Each number is 500 + 40 x the weight over its row's rms, rounded and kept within 0 to 999. Layers, rows and columns count from 0. Numbers have three digits each. The size before them is the row's rms in percent of the matrix's.

# up: layer 7 MLP up, 512x128, rms 0.0739, rows 6-105, columns 64-127
# down: layer 7 MLP down (transposed), 512x128, rms 0.0588, rows 6-105, columns 64-127
up6 103:485533464494487519538487524505573540516461491493441456489501450517521438522501463592551590504536426529591509524527523490465526496478542512477458524514520618492626462562503492513508530502472447
down6 103:414539503449485385517475482404435504446451586519546480492562485520500534472461576450523421509502523518489499508474508480483519494493521500467519529443465507567458606480520518513444533457528507
up7 095:444524525532486450476483494505486468584597451517481484554476511517505430469464491544491484465474518486496472473503449473534541551473534526504451499506533543386478529480481511548503548568495476
down7 097:500444551426459536587472563476481516570468575503502471466484549478465498453475448493524516510492515445516483489483522543438463491553467515497541527522451526513526495602513435453556474503459460
up8 100:494584473473587508440477530498513524541518400506471503486540465527504481440515464500560527445509491532499511499482519524491520475476505551496482450458588534436491515430561459539512570525496546
down8 101:541410496539460498515513486552424471517426556469521505523534488473513536463388508536527509494432460475542494551515521550530513482532501444525543503449495524445621486492427515504551438480483517
up9 099:479517390492492490516459556477518463452523473471496590456480485479470476508525474511402496475504412537486559441509495574552519514482514601480460512537490564463510446496529494555467490447540510
down9 103:454513518486491555414511394502488539447508491481496344523545456541467521485510542513531502462510516449495512505551526591478564522491509464519525519531517466479527499479471471512541468557459595
up10 098:485573501489502515516542443569486503490500546534488563532429491519467423465456507487509531508574406394522474503572504527507438505527463545538471522540491535470466448442433413529480520504474459
down10 097:514535433505487518487501537584547453515458455493494520458507515534499542542487546422435584477525476515487550445484442523471441523457521511498529436504481480485471440468559588482498521533590434
up11 090:494454565498503563548483546585500536474473455500458552474540521540508462454496502505488447504457522459496524478492540509441514537494535540475538480497564575536469499447521508512470558481498517
down11 097:514558522483473520495459523408461526553477448512561535491464516480479508489509556512494509472518539495493497518494523493500554479480518473458526416530440524530492470465512467501568503555555472
up12 092:481502451494559467486457494503517514436447485534512485549513532439514528583542428508435516420497492456600445512586535490508566467474506518513423518580480530484577490514440492456515466547438487
down12 092:479564527485486513469501512490458470562571526434499457507555503505451454483498494484543514583515473467439504461529529517491468503545510452468547513573508506509480538529537544589511497494521485
up13 085:466525418486503570516499469465471514472470509493538479546506496527477488504511508466485538496601490548516443530487534417507537538523462440509491512590461485470500474489507450520506569527634556
down13 088:551446529530413443531492453476526551448480500559492482544582494452552521514451486476556521550435493488540539558481526516463451448477514470418501531486511571516507424465546501533500473434411469
up14 092:515518494505539532561557480485453494544571537446524548512495522524468464478509530463475501506499471405463532537477496525500561491464461525464534503468582529499470379496516444466507525520489496
down14 095:484504428487458504506494519500494508462519474554472446503468480474504506511421507463478525468553509496506531517471570472495524574467582413490497473520523476470530466438544499530602477501528511
up15 102:531524519497486526533571500526425539515515496511508462565528434479448519505460539468432441516494547447463496528568500442431539521597475540513483474472544492558525513453524513547482523523470495
down15 108:498551554547450548490475461474537455495510473569423530541464545505520503500501490421514566464550458528544488482452535599502529442447522562489470490474498501519516445469436483423547477528453461
up16 105:484472474551476531465541522474550424490490512527497471545469507549498449479519427563492504492515480460554408395482496448468536500470588577522408547550512485467557487533518521564416463453543504
down16 100:438522476504540543503544481517479512517502506465535560532525458480462511514538513416510596447560483499446518512479397499543492436504465512476545432476472536458543455496441494443455510487474486
up17 110:441459431460555512527489461526496547473533478523488507539430447498458473553532502581535483480556476494471521546478499517453548531410548482437540520437516482458462459473485429475492512533510450
down17 112:474471546416472536585473468506459519538489483459541439528504459496534491506510499506587460485499449550536511478571523448539465458500547464512562539615468432496532470414532552471514434487459477
up18 099:492544545471585518548530506519544516537496525470522528526446541539487541453556472516485443525472403577505497443576445458534485526567531487513490508495469582468511468555487456559526557523485500
down18 101:474490490594464528462493524559496490487509499527445503555467505523545434465490504521462510514548569485544467499479476487443529488537492482465520534525580469542494459506542509484520471457568495
up19 099:504538492528507480453562523536580507523515490445509526468452578529472507508484434536463500509581478543550492511471532495454509479449468438465445465490527495506435532491556499603451551470511571
down19 092:422531460526498471532520512508447657522511563487466517510516539482530560545514438507473442482502501537554583437460498452516464536504522554531531546506474481484437490510401566487553535558511496
up20 102:456573535473556521535525550537503429586494500509532467549493576499501500409523539535527498480543472541451547499561492484495580482487538521465461425475544505519497467545563483480528509502495457
down20 093:501540418499455475512499581520514545551487513498522503472494428531521464491461539489499519510496457499493513569511487491529479569515505550498435482583527488426488523553562455505539499535545510
up21 099:527582489457527515491514528506448436495495458545484533549561516592476495480508473496405427493517556515495510514474473496481541486470483564461524471486479469520480535472466508527419534568424472
down21 103:509469458535432479505533491505515490489540502470477442520551440468475496578403423522548530541485533540505525535494469458435500491478524495468565512503472550524494516491546473509493432413477458
up22 113:454553595517424558499506467478469474493515530441571510550458561536431482509474514526511513504513455468499521512505517445470525552511546482441520488533530538524522529508481496497422460440524455
down22 117:541433423489556467466543427473533497448470503496476551523525468477492508489524474459564504525489470505515528483490442540454513469476484479574410502431530516457401498581505520478482475498523522
up23 086:481519542467476544473499474575501495540481494442459528494426480466452447523495492495530460504540437550507466552509513407500598543459504569428525515505505489547506456458587489497479468422517517
down23 088:575472514544457507489513456502460509492496464532491493474465512525429507508496526561527510482490510530454549461506493522523522490488487392516559493500431524461494609595437443511580541504443475
up24 097:481422461576502509523524473514490472548525454518531490451502496543441492498542507573497516449556510375483450510508451456465544539435490446454473523545575534568486524488524532513467534504533477
down24 094:439583457470521480557520478501474528504465474468555534502508457470477493497512479506545512484509471613544592566494510459535430502495511591539570508506541494474553478524501481440501484428486523
up25 101:505565487538531550452494510484455551567514536554482540430569508482523420435520476506478458436516543463547475412486470510475562511499487482497495545470554464473496569420513502617496479546445498
down25 099:541506547450502467518481500513466576460501526456527503452429549482523471474498521478504499489495508457523479574484515594434460524535471579621539486581485434560523492539520484431534587501517460
up26 103:443569549426466549524548443500501518508559484458518498449497437514512447481559484507467478440501493467476517494538497447479531502524468484503509557475481560568504522509481523492486535505461443
down26 098:530481453520411542592438458486494508500472584492511484423484544466527430502576460489478519518450541408473500507490505465521571450572540524489480467509507552483464528517505483520462483527405501
up27 099:508550487491549438501610510463467468541564503504528478476547487426492440480559470482436501443518487541563473503531527526516520494466531506527481534462467551488509476550437543543461495565535415
down27 097:499506515472538492554503486474469521597437477513519478559500476531528490471441559365490514491495543523434493512460536528530510515472475461519389506510484416552463559479519500454554514531531482
up28 097:509527450444591508498542474460422447515489540561472446544479424519468515470578456545508478510464489498573439569556560411436528466459439547463531501456542481464503542472457489448477479520505463
down28 094:463432498554464471474460520562566523469496604412556478520477563445479471524454548522474486484539491500487450465367511512473493506463463411487437506528523503492541491551470510519463498497528520
up29 098:474481444505543504559538559504451496585526467534468477575493466538455498506487549564475534526519469475504476520619515496438479455474528465470569506463549502491488525521588449593506541531478511
down29 100:534526511444561445442526538466526480483512503525468514478524525470548511509530435519510595548493498517478464415430502521524484532514463526532482511592527477563498518513392488452511468455562487
up30 094:498450467411508506560464427519493472518485460502499436493519539504554432450507489534500546500584491461506457544542514497477508456446487526478516524483480531488540471511512511490446528460552497
down30 092:541479458481490488456537462465521554499490509553558520533521552409551464488411499531462471451559542559442573502423466587495476490423498496562501470538459442477471532423482444527553494490522498
up31 098:418485503507510519525469447498446500516494523490556448535501581484513527477585496557425517506507481536558513455558496480453525532523500465521534512486543549407529509506502496536475520505506488
down31 099:546544510523444464502588515475518481558510480570505590550497501484525412463521528496578465504471483520474416457444480520540561510486453494511541477466450455457566466518511488467532502526525479
up32 101:506551473544455558495492548542488510570471494527498514468508498411529457428446508467479522512386441499571384466525560499517547477504499560471453452519570482496533411522542528538485491572528480
down32 097:411533489491509479550488519510454489455479556521531570523510442553487509534466508559485488441534517496468524474452407517510497534493569495556555503476481419543559521476465495478508549453459532
up33 094:517472524465479512533509557561547519486543534564530408508414510448498413494529492482502519530579506520549490466582471551502482463496436400464504552470513518508556537504482489563496539460469505
down33 096:448584536448478499475517554408468496564512560541477532490636506509468560526488471552518526466405532453491509525466536487502511549529550535476519490494453486488473415465410473484528445527490490
up34 095:430451502494502457541478497556441526513447467476559500451453498520444547550494529525495487510490474490490444520592574457484523490474540552521509455469457472468527452496551536520458452489480439
down34 101:553491453516542420463545588475562474575487545517526477489514430488431455514495466504481503414556518483488480511535531476548453511522520438520467506497463553539464483473483469496485516521479512
up35 111:525535493498537534499558498519467461543497528492507516501489566549496533471496474505510450509446500478501521468585556477486528503522569497525512499520450555448451499481564524519513549486499483
down35 117:486562467497483502471520571513470468478490530509486491489469474530469488443501464544413573413467513478506512402504487473546546486515443518539484423461541482532477499510454471453516550452492591
up36 109:496525549540490443546519562515479483456574442489469493510503552497472493505485535542536481457499473390418457481552627495499495515483485506467455501461537448506521556481461468507495520420527515
down36 107:550532454550568480442521469493514492515478511511502510523541459486517458451490485476518538568448579426521532458480615490496415472462558447582471545559427493516471471497563488472487534537482469
up37 094:543457426513524452555506548473523435508498490451514501437534502439573502534513462508463494565517475547536471545537512482496492459477602522515391542492507544450473453478507495493460530486500481
down37 094:584478513499459463435453551523497544439524453493477482577478525523505479568491487523586542537447517532535512506537576451535555493438527548592530482562500467515463510491465462476497437514464483
up38 097:504508518422515471472544491531459491548538493479528507505413484531540466512524509457452521465459451484468489561500490452489505474510471541530518442547449490461511438473447472477531487494468506
down38 095:483520493481498508528458547512550497503472485544514500558550485420450598518507570491515403513493476554533581440510456490472525463461507443510498465536561549530506467485565519469504573461464457
up39 100:477457435494491540499486509521483457560562533533490494535498508485467538477491442495501495452560451536502534485453513481504604564499494600523472469419497534491525505497465477456448506527449486
down39 100:507479450477517531427541494490489489591510510503491465455500500523433521479529496466517544482518494399448499453464528540479490570527455524537444507459509511480480452495529502484506517497529549
up40 108:415482517464531465481536604485509518466585449486485444500495536596474428507512478576453502483477539496496494495502590453522517506522471407490523519531479447523506513481477498513434583487470531
down40 107:472512444513476501513440466537475490523513587512525436486520488488481522492523478529589441439462457559505596573533546469534437538487485468512543504535500532456550559531449441538488431530491474
up41 094:528428498428500508554435454574502490490457524539552485562508510467467473429511604549480497548566467430500454503501510512586564562526505472548485547503493486497569483515460500452504499468485462
down41 101:501434447553490513498518536511485555554506529454538468484598463471505493534419451497524462565443486459489501455417374511516460497506506488525480461419500528472491496423568497470537574549525512
up42 100:450514517421502483486559464520487461517493495442524483512502507519495400536532448561475543431533466510496500484549568497515504505563494480444459539508522545518568491560540551514544434419486494
down42 099:542446516543480443466449567562492533495518484538509493477470486520548554468489555459573501509518485549462478564493501534501537516466405490458489523535425422479502538492511475490473406530543448
up43 090:452522465497459518508522506497519462539519500537433503500518503460451524552559501521500545438521470521479495462476427511517553427488457537543516462528466510505473481464468546478473485546509518
down43 092:519449531453529516507489495518470441408414590579548535522471517456477501519428434540489505507547513485500482478517459526478461488404485498490573534500495497498520576492555473504492491481464523
up44 112:512447536528576472548501459473559456589622565531593479414495540573452559495498493479492566453474448464453493495521498508512487523505523473521512468530509537529534416469535469519469504495438494
down44 108:420503500476609500510457480532439529543464419489512565490484504543495486477470536509477417462464503534489507575404415489452447477483544477446545523519570477489530581471420468494561533533510482
up45 098:551535458472488521548486454511429471492464500531534476465478549501439505471585431469523545518525419509507399478580487526485524519505527475463509504477438459419505438504538536548496503533424441
down45 100:456515557521492527467492569561508482542457472449479453397452438533573443464465493560541524480471533491532605524489546547545455540456505505521479500465494475526506531412480511509470437529593509
up46 102:520435403555424548583559525516493420500521542491503481498563503487516447468493458462483531514517469508487540498490478549481502399567513499563515502534483575464530492532533489499535557474518515
down46 098:460466560518448447475509536504502500592403495466523444540418457466514469530498456425529476433507484461557505432539526533526553456520480528501515541531462455431446476426490477506471444493514550
up47 099:433571531527574506547551507545456492483546449557527514573510586552492516461483507510449497541391474489503403537509592519517495528493509456546478427444506472519525438507523505486485476468424471
down47 101:565452457499516463499501464531555484546451581502428500493476430540543553441456520489503502502550554430447496519528485526487538449515511526530453491482436486430530512498477526598563530504474503
up48 100:472428555519520574501481470548478426469475451482446555544474525542454519448544521572496512418543515522501424497530535435489560508514484465495446548424533506531504474480548470545488522559463485
down48 101:510478550391467454537444467494505523498523499529530499490519507490497504464448500561543514454535514501438524471490559532583469507518483481527486466459503501547521419520448435488500453486551519
up49 104:446483510525590513451443556492502483527505457488529510454430461454532503442543535525508478461485521448401477460535464456438504484525503514543443485480500543507458496481535483594486531457528463
down49 091:470512539567521496483542489463530516531500555548517460512481542548448515552539450472506518493506487482492486487510525488443472488513447547458536491523507405478487498581485475494417489471546509
up50 109:456530527605508571472489440549560457512508443483516612514497471487428500465458506460454577480470491475475521491508545494438530495449525509510491558521571501570547492433489452525474456406506520
down50 101:469485490432530493497516435433523476482561563533481477549499532446491546502564495462518498576494439505506430495575487541482495482507517511488446483477477535439485567493567486512538543518517489
up51 103:471472468505485522513527497460465473491534447540530460491548557515499419511526483527485546531521541452521392533440508493475482511441551472453478471507492430429526485405520474459457525501480548
down51 106:516509470469470473442544519465493437515510478603453537569536510510467629459565499523538473460562430467504584523429471445494566524532537502510501524496523506498455512539480434535478527488492455
up52 101:523473497532492525488513429529456432585503431488489465466536533529492483427540507560528504474483545476450465521436528469526471468492521578459494410455548495473513519402492529498537456474536442
down52 101:475520543527458529506440554513506539474508501520479509582485478495554500586429479479548438483539482525461476520565464496484468447483511547437507441575513492506400509480476447497503554438527520
up53 092:539547532525525515498442389541523521483436476489486460467465558493484544500467565492488498465558487460596451558475554500461556476455568556443482506501441515499495491497516487486479485493454509
down53 093:566527498523457536478482534525522591552520478556534435447469455538565544524466472504443500460420475489421575473523538489509483486527475472547544532504586496444494500454481478500550510480535502
up54 097:551526552522474541569571581588519509578490530568441472498517515510459422454546506490561504492541575414542473582551586527526466456543469495484498455502454468460496453506444454498486512460534530
down54 093:491573536518557505482393411457421450566477471480490542437569530471476513521491509575422538434467467574464497479505518458507516529519518520525490561545492542475503509498549579486516534484538464
up55 110:415547511553536546495513448503497421462519478508514442547422494496549448483513436515490501511502516473440468506530531510499531474551541556514426493532495448459493526469472569469454478433534424
down55 102:473494508511543471511447558419459526476479531524431502564532490455503491531566605467495448592486508497488502524534545545502477461517508522447516450484515457572469504566513517467523510474476472
up56 090:543538505508488508466470520546453501536477509462517529575516475490473562505542430516441507520532393476493497558515525445495477480502561485418489414540508492505535484452475495593503528516532491
down56 096:498521518439487413568458521530506482477537503519441456491551462501467511483473528437591464524480498506554542461492477501468480455537486460533543574485501460488480463480501526534523463512497516
up57 103:432444455504547514521525504481498464476605453503516537427530508482432568531503492507504534473535494502456493495465506464419533507481532496523528527560562491582482511411524524545488536414480554
down57 105:489573482456504510423500447446469519548536464479466538498625516442484447501524488471426412470531496528490540504515502529490538389516538481445517444506509480465500504499505446487534430521500499
up58 101:520462498403565460545457505505444441453482476506483547518508556468513436496551426532474512507446501426465481524553498490525545461526500523474550457436495521445560460524501523531560516418543488
down58 100:569539505547470503488522521531394553438494505532518464592435453494529503544471507500487505525552497509545486540506441501527396448491500505566530517459542588524429551488429462534516504535506562
up59 096:445568466415472518477535461508505537544443534523431549509515463495523424451462509488478503532531526463494439568560435461512604559533498440448540432482529513469489564437435429543482512557451490
down59 093:508449460532518471463526482527522463419525543526536476534572455496500520531458540593577441495504518485484526484476475520496405447462487564530482550476461490518494528519497458526455444474652507
up60 094:406500514499507470474521453517522521545505498537483420546496482540512490526524483449542521504440434529509504545471481465452491538440511505442430488521509630525460473509472463506473534518519467
down60 103:518538454528448545494523579553445515510509499502550535514442524459455485446473418532440514535469548498577472485429510497514512425551457472478531525544524489523503504496488462481598540406507530
up61 097:454465452485506510500469523519457468477527465483470509503511438579477523501546505512445504493530552549488430547534502521463487567580455447397544453515504477460493490460566511516506570525536475
down61 107:506472461515500431510493516544501542494459513459559542502511530474506514506421476511463459480439518466486438508497559467492482478462541551496452501478537553511503489534510469544500529530480476
up62 099:501548553503500511483529500520477498505522483513493508554456454513524524542485477584511441505437535465519507452574583471496520497451458496455487435533502485571506494509523452543483546485432466
down62 096:491473524490496467571448522518512465494478548524456501482510498500480472457510536367479489524538483498493547498555542559555523424605541500499476557441508486476524534490509498513473474483548503
up63 099:544436524515526525475487455497513539489543529493520479607516496570464483470498529407518536476548486459583516421476437536498468493487496539488487534460513533438506548515530432551484500520590470
down63 098:502489466515489492521474524570554542484431473484507455439517487387460509565502490519473469482573516498417472518531525464562517518552552493530483513446472520475583426491450576608471482472537527
up64 104:503466517462579532465508508522526451483581439480536534443520472565469495560606519553529552503464462521496559521473514484523526459452490527540508465486446486418587567510460499521468482519413508
down64 105:461501497500464506475514531529484522618440517496448533509461569472524490503426448511463482486488598541455443425512475514442450525484520517527526465521589512540459521493470516483494476496478470
up65 100:400530525490563451502520515479445563508511459488481475486461565505462468444508532487440574482579401483554533503488456468517534488551619438515494523533496494446483488424528470483513457503475505
down65 099:537499518466482598599472485490495447452491488539516493471571490437514496474465479504558453463449576493444513466460591425451461507487448524527493517465572505549502487494500489453483511521480477
up66 104:497609513517550551504474542514515471574449445464472541533493510577539548471552524446419579486453506405525470469502487490529551473525499480447448433520492523527580485451554523530541495529496455
down66 110:502502410505512413456550441521559476471526574543488530518568529380530452563469446524517466505519521524542497535511507504497469401514496488457557517506538538504459460503541546490433489519504442
up67 105:418563482533443487546543408503433532533517581487501487509505541544552514450492539580512484499514485502552487444465494487476454495500535525505512523517616522550574530498469458520451528515493544
down67 106:493488531490553476459586579529459506470494473548544499498494459544465474528523460472460464520544431484500545546546450524534542505488509463505579472455510517454482567494484463473483500519468471
up68 098:498521504434548577459507559552530465503540451484531549528449478507452498483464476441503564460504507511459489488556561489483448552553515471494517546471494486528501464460485540487511509530468448
down68 093:528539515544465435513451566524473556432446561515476597495443462594523552521484512498505421500474431485520411534468482447440445438524510480506577525466541515519485468520477491501541537502529445
up69 109:522498457495444560545508508570489471509517525500511559483556569482492527473520492448474570443405516475555504543511523436449513514563514511436410502492504504462525468446553536458452459471535472
down69 112:456543564520499542519527449435498507483464549518518497514472425522432516490463514484478449461490479468455433585496519415565484551448493500443589513461514486466465566521463501514439505516554502
up70 098:486522446476534525463529504547448445535495493490552519446497524579500521373506497535458460479474435549486529487480474465468549520469527512557507404489465514530538463497517530483537477483527488
down70 092:519450484463432541542430506463556541511485502497470514486517456470494601527475459459516445482570550475511529495539519524427461528568407485477433493518490471512520601499471525486572551461486519
up71 099:465582441443501544580441572528452514567523493559478472489503469520446429480502545480520442463544496488509469472496518550410448545495543517504550507474505479486475519460484492502372575520480470
down71 101:479553449477422504433524482509482543468576529453473522448488521483485559447484498567525498464475503497505535456492524487564548544504561492519493528543442483513505497466545422568512489497409528
up72 100:553530507555570518521478436589562487525493497468553570433388541496510531499506451457477538524492455494454428501475455450479527550505504565451518508488545474515488471481490468507425430540556498
down72 101:467522534538532504558477507472396478421464562513507515448515524433499455542444506451529553418553479496484521542564465523556537450463503524548527505497517481531480502489511526548548474515502534
up73 099:528487476522477545567541582562577458539461511523464443601533458574488517529559473563468518536571514454501427438523482491504473504452563519491545414518526461528508514508490433539526517511474489
down73 098:474586453497504532470407548521516458466479499473527498506525557516454461509552485521473508408451471509515544491520521501514492519528502507431504549542501507524581522548431606451514445512537548
up74 106:478502585467476555535483477514431452461556473511529444507488482486477400470557528528552471538486565541526498500521487473562517497483500490418454531486563483509486514481563516512407514547492466
down74 100:527478505499481442605565497543521533512484459473457416498525469520488508450461445519531554466497554550504485568510502480485454508443452517532482515455540417541501447518534414490576509567516435
up75 095:518529478473556444456517532517530478504481527467491496583538522462489409453574476567410468470408475530484499572492509454507543478472549481521479491469506426501550543475547528540452529450468536
down75 107:482481477498507491519496537548569512463523532507490549498494484465460470485378584538552451485476573491526472516523469538451422515489483465520460487486510531470567498515495546530569478529491503
up76 102:486587521547473458507450544450500446488537475509520469470412493590448536528494470485430485473483502488507519466537538455448512542380552417446546467485451517537531462475484492494456522437480517
down76 094:483501499469545436490547490501462499518562424479480549472475471504599525485559519528472519566566501521518521406531491530506562497531506514571463493525499472471493509440483475515405526508565559
up77 099:554573508488532508494541497492558373553575460492433494475529533583503541476531528554532515478529440473503494483452456449497496470505522524452579525488531466489519472531478476483474480479505542
down77 102:464482479530455489489410509551504486413455526486581509510520493461495499432515502413485487540556531540537486548508508516531512509588489466525461516425552505524485550509511525523518622481483453
up78 104:441485513467500491516510534592475483518506526429542517494513472470459458442499441447552527508599514510523453520542521549552557438542546600463505508573467561454551453514512525606488522531423497
down78 106:494590391515506498566566420578508520524465489471545491488530426534519485534528501534566436553481485466525531500487456411564460491458530499503504525445507435484523514567461517465400526507578486
up79 103:478474452474511529551502465565492513490539535441524538480499502495455433521505461533479490472412510473477468463493489501520526480467462539512432503489503425519459511508488491487455532489436553
down79 091:512462502497552484531519450472525479476496530487487480496498506491514522424567422549567549530502448550493502496458502540537502463490443532515504448575530469465512462563469425472508489444468464
up80 098:426521459399459528493558496438501433522517420483440549505550509528509490456466466497504568427439572479515507442593518508499621499493503482436499530551473522563552486422517518513514492511520494
down80 102:507436529571542494525464503555468556423490509495528490570459539491473561535481487507496482570608523498557511583452410484581449442505539560497493449430548499470520507531540478502506560497470493
up81 109:488506451515528494471503512552544518513540436523447509529512499480517594512535467544523511482445507458504437528517583462392537432499499400423523457490547513527491505474507460508451531555544487
down81 113:561472472526443482531509475440512520555466419582427456475522487462569551524511447515454490484450545493496449526505496495489475503448548501530503427493535469532492514480471498590498548488505398
up82 094:481427456472481437541464504527537547502480552459468492517518552504458534499503488506506450513550499488537465471545520535474581498605507498448458464488451479486518519553533439541548597481497567
down82 093:461593496541537475424491491515527488525534561500485505475509453481519525438500558491542534544424498498418441561552500496532432456550503517490505480490482532524509539470477378509484524511464410
up83 095:492558512469538498517510485499567545537526526508503492493547511397417481503488524551428513506448567482560514446463428522482522510496449508468490541476542528480460457526506483577515524541489541
down83 101:521556448556471403467520524519469505450524378488504527530478518570558447472499558562489515480414495469371514541493617505463484514435564529502477498507469475453530509505505538463519517528489500
up84 096:417467518489468478589557522520462547555468591543513498460434567513465462492492502544426491391486498496548515508464533509513562518509443429468461517517516466508572480441552455527507470513475561
down84 095:444493560544481508474546425457531497435456464544427507490520512519477513489512502470462390542499544578534469501516534475512485510497530571471500516467515486580514466512423518412488447425569537
up85 102:470463485473468482543500517454501469480506430541566497498515472491469532512484453558480572485451516464479468518521500454556557457567528402515438489455542571436577528508562556556528488497444502
down85 102:536500478475494519507533446505462571522498491526474494468457438523552499532491549506544467522490520496498572584442470494507550505503548521475572536450526496576548471519471531465521571528481472
up86 096:480560516566557534506548545540530523466440493508511478504482491445478483540456549473490447447473480479474511615508583460472520526513447514538509472512485508490494421456566487467470562527549517
down86 094:535467517474571487470481418482447426512474476514578501451547587493544498468563417498504530431522565472505462441460525522574494554484514476484514542535539470547529483489538483523516507447522483
up87 097:454545484577488454486541545514461429528480445496459462459547536610483492472540460484434459461511485549461446432556472488473510497513507514499535536540501536501508539458547539471458467520548489
down87 103:448501438429474614563503529549482475554487512512504594512470514394498415460463462558513517579459524503469519431419481556476473508585451464466481534503509480527482487531495505474462546479499546
up88 102:466473468527518515510609457484481475542431485473489502505516457431482450480464465516466569403461477497556475420486571425505489465530488477539536551498527558494462496430521460485581476430482463
down88 102:511467429538543526465506565498510469418526512422579438538524448475469502528478523540562513513530429424470560562501492473443491495490490436499449434479484556405520542587533483554458482532500566
up89 103:489553402544488468559429498513446452518473509454513585440466529457463461474541473494467429454470456478488447488518512513481467540545538560385566546456504459495528471434562477515488521511551509
down89 099:520565468521453544417540483533445490467466499542485516488500509512433543437465529517513499491495529577519518526477531581460473492462493494557408442462498552503532476518563492525550371485487516
up90 101:480474478491455525526512466511470514518500491485519515442472479508542455518548530457525466494503545428498439518535560410527512530451515521438563539511456486419476505490446400525503441499521502
down90 102:531467523553484478546535527425554528499485434514461612514539579548480465445494565472523471558492480512524499537455495564551475528477502464480433522504433565514441503484520464521533523514429425
up91 092:457468452483461488547567466536605508514537494504502458558486543581494501476492502538462510467443499496564513522496524490502551543477570462454516482487463464523527507447458479473515538496491529
down91 103:497530496497524496507458471513389445513527506451532577485454540510482561467520506483481519557491501474536476524595510552505522382550514481506542538546499590477487430514454504496484502481589556
up92 099:398546483489502594506446494512451496554471470451532487510495504537500492480451561445500541488479458476536463483500547460437493472461447518486421431499560561530516586499509412499463490528473585
down92 091:510560529469444507465539488487539506501420493496551509485545476402532449518497535533517544442479486508494514510493441487555582525499516486540462479524477470512550498536526510428468472554472490
up93 104:454454531503493554463524472459507425542558564488537524465503460493474467435487528454523552549503525441518518481427535399437561465545598583530398468536478524464516521531547451539443531520523534
down93 095:585483460523513486522556519521450417497460463534465504428488546476520487481426552501489450465435599524517547433507508524412477545502531483458481547457496485479556528510447438497545471528585482
up94 099:530539479503475563472571515583431451535507492440467470534451467507529466535574499566583541417535429514486477459517527485467438549481578553494464506523531495475512512521459529493443527407491528
down94 100:494456505463522450569490422423515459484458445458455530531538524491510505539472536516479484506447519545461546479486490533508525477549528451446610504480440459520405547488536528462499495509536519
up95 098:454531433533528558500443494535515443508566499484514500501538517495571454539533483573487467458541524476438449563452523503499506471498538536474435488549418416489518543471485423510505574467492512
down95 098:422443527536470546485456509496480522461485499561540538506446460488496525493502533489517583504520446560531499538468434529531476449463463492490548523474561538506469444506443529476524492547514508
up96 106:508575414483511579529554457505493389516459488544532543512497510484510496500540460454495480482574452532555521501557563450437582470543497487557437485536420545568557537531471500545492553482481446
down96 113:419492441526425560476543474466498490512539479448562420486455475521516450508516507507556533489511513477498466496540486514492505456606425487508543517539501474503486529481537503470442510504520516
up97 096:473525521513450484446491478548434528494529477459462475546521482494501370474503464569497518412545480488577523471447525491512509506500487424493453460532424554479570455513493551489466522482441511
down97 102:553476501527511541510510542519467461461456426528421461519544434501461500536518498443514516555479490548491460558515599485450445543468576499447435523485561455522464491491483489536449436507540493
up98 103:555537459459439469519518531547524485454493523505494527494499557516525583572545444466486539467490456454464500462490552546537524508484515494468467495495461469438589429459516533473503505490588482
down98 102:463462531508510531535416462522512546481478446518508526547457524564514429466460506542585479525490490605489506528400435531445487462534439495511482456558525505564446573568508473484502547540596445
up99 096:511483562464518481446470517545455419467501490509536501498458562558513468436518576521473472490537449552509454532531522488483469461597516546482406419482514563451513499521499458447504496544497533
down99 096:513493421529428545510477501465539545526518477498464459490575420450521534539493484411530459542467463484505500532506451501424533509476418410554528442456548500464510459487521563511514503511493490
up100 098:453523468471513602534538537504558477549510495535474501554482573598487518447493528550472504501464474484532414474513502435525584487523511438483518449490523464451527475471501505520459582478554502
down100 097:469469450507544425431439518483470505500545469438503446457536457470469513479522491419417460513559461507596501512574508502514419485562486545583537506484515503491506534540510384483477518495545516
up101 097:502480541509514522578561536565433480503552490436451511539501506519541456467509475511467475509504432516460491542484504503467463537594508587490417446461531469480477524385485485513543483485545471
down101 096:492517545454512499523481402521534503463536452556433467550453504504464473535514504583485481491511559543482539410525485540530525512512508471519510487594497457587520492539424530528476473446373500
up102 104:541478497452524480450480508516489502477492531531508516468550554525504532440553527540525530560508505506541487512532455560532459469493478570480516513473487520445541465479540445512502554468479387
down102 113:462495539518540456543460563484550494468561532458510493482519496543514495553413474559505419479441536557458519510498518460509490473458500531546500460528447493550514492433548506399523493477561477
up103 098:435482451502565473520588494562474469474476462503496479524449486463526506496437548542437536449495467491559489544532509482501524509555487533514478512421582471491528445476481482546518510516540442
down103 095:623513518451437486472455490485470588486432503462533535524538565491511499426495430512476479506454489497501463427533494512529477565552485475465501527509491559498511457484507473493530545521469554
up104 099:538582475504506519519559462512444574499526491526488573498521446478455520531507507531511498440510495447540486540548570494523563465577488445485460449458478543487437486497390419551509575492543475
down104 101:559559489542484511496506472502528452434503577535415440512428482500539520526493447538508533484558499539553533497494477518442478514444510512574510487534489453521520503519519596438500460511461576
up105 092:506556417458466501517502558473516506566429483489458556438508472485526460508476456615453524386536433480467482511561428520461504460429442466461473517508529548492514430552531504550545485452444469
down105 094:501497513438446526504485474497471548407461428516530535536475501485443516535515540511466602470515506550481494461502534453525567461542512526477514434445437548431515506519495564495475482586487493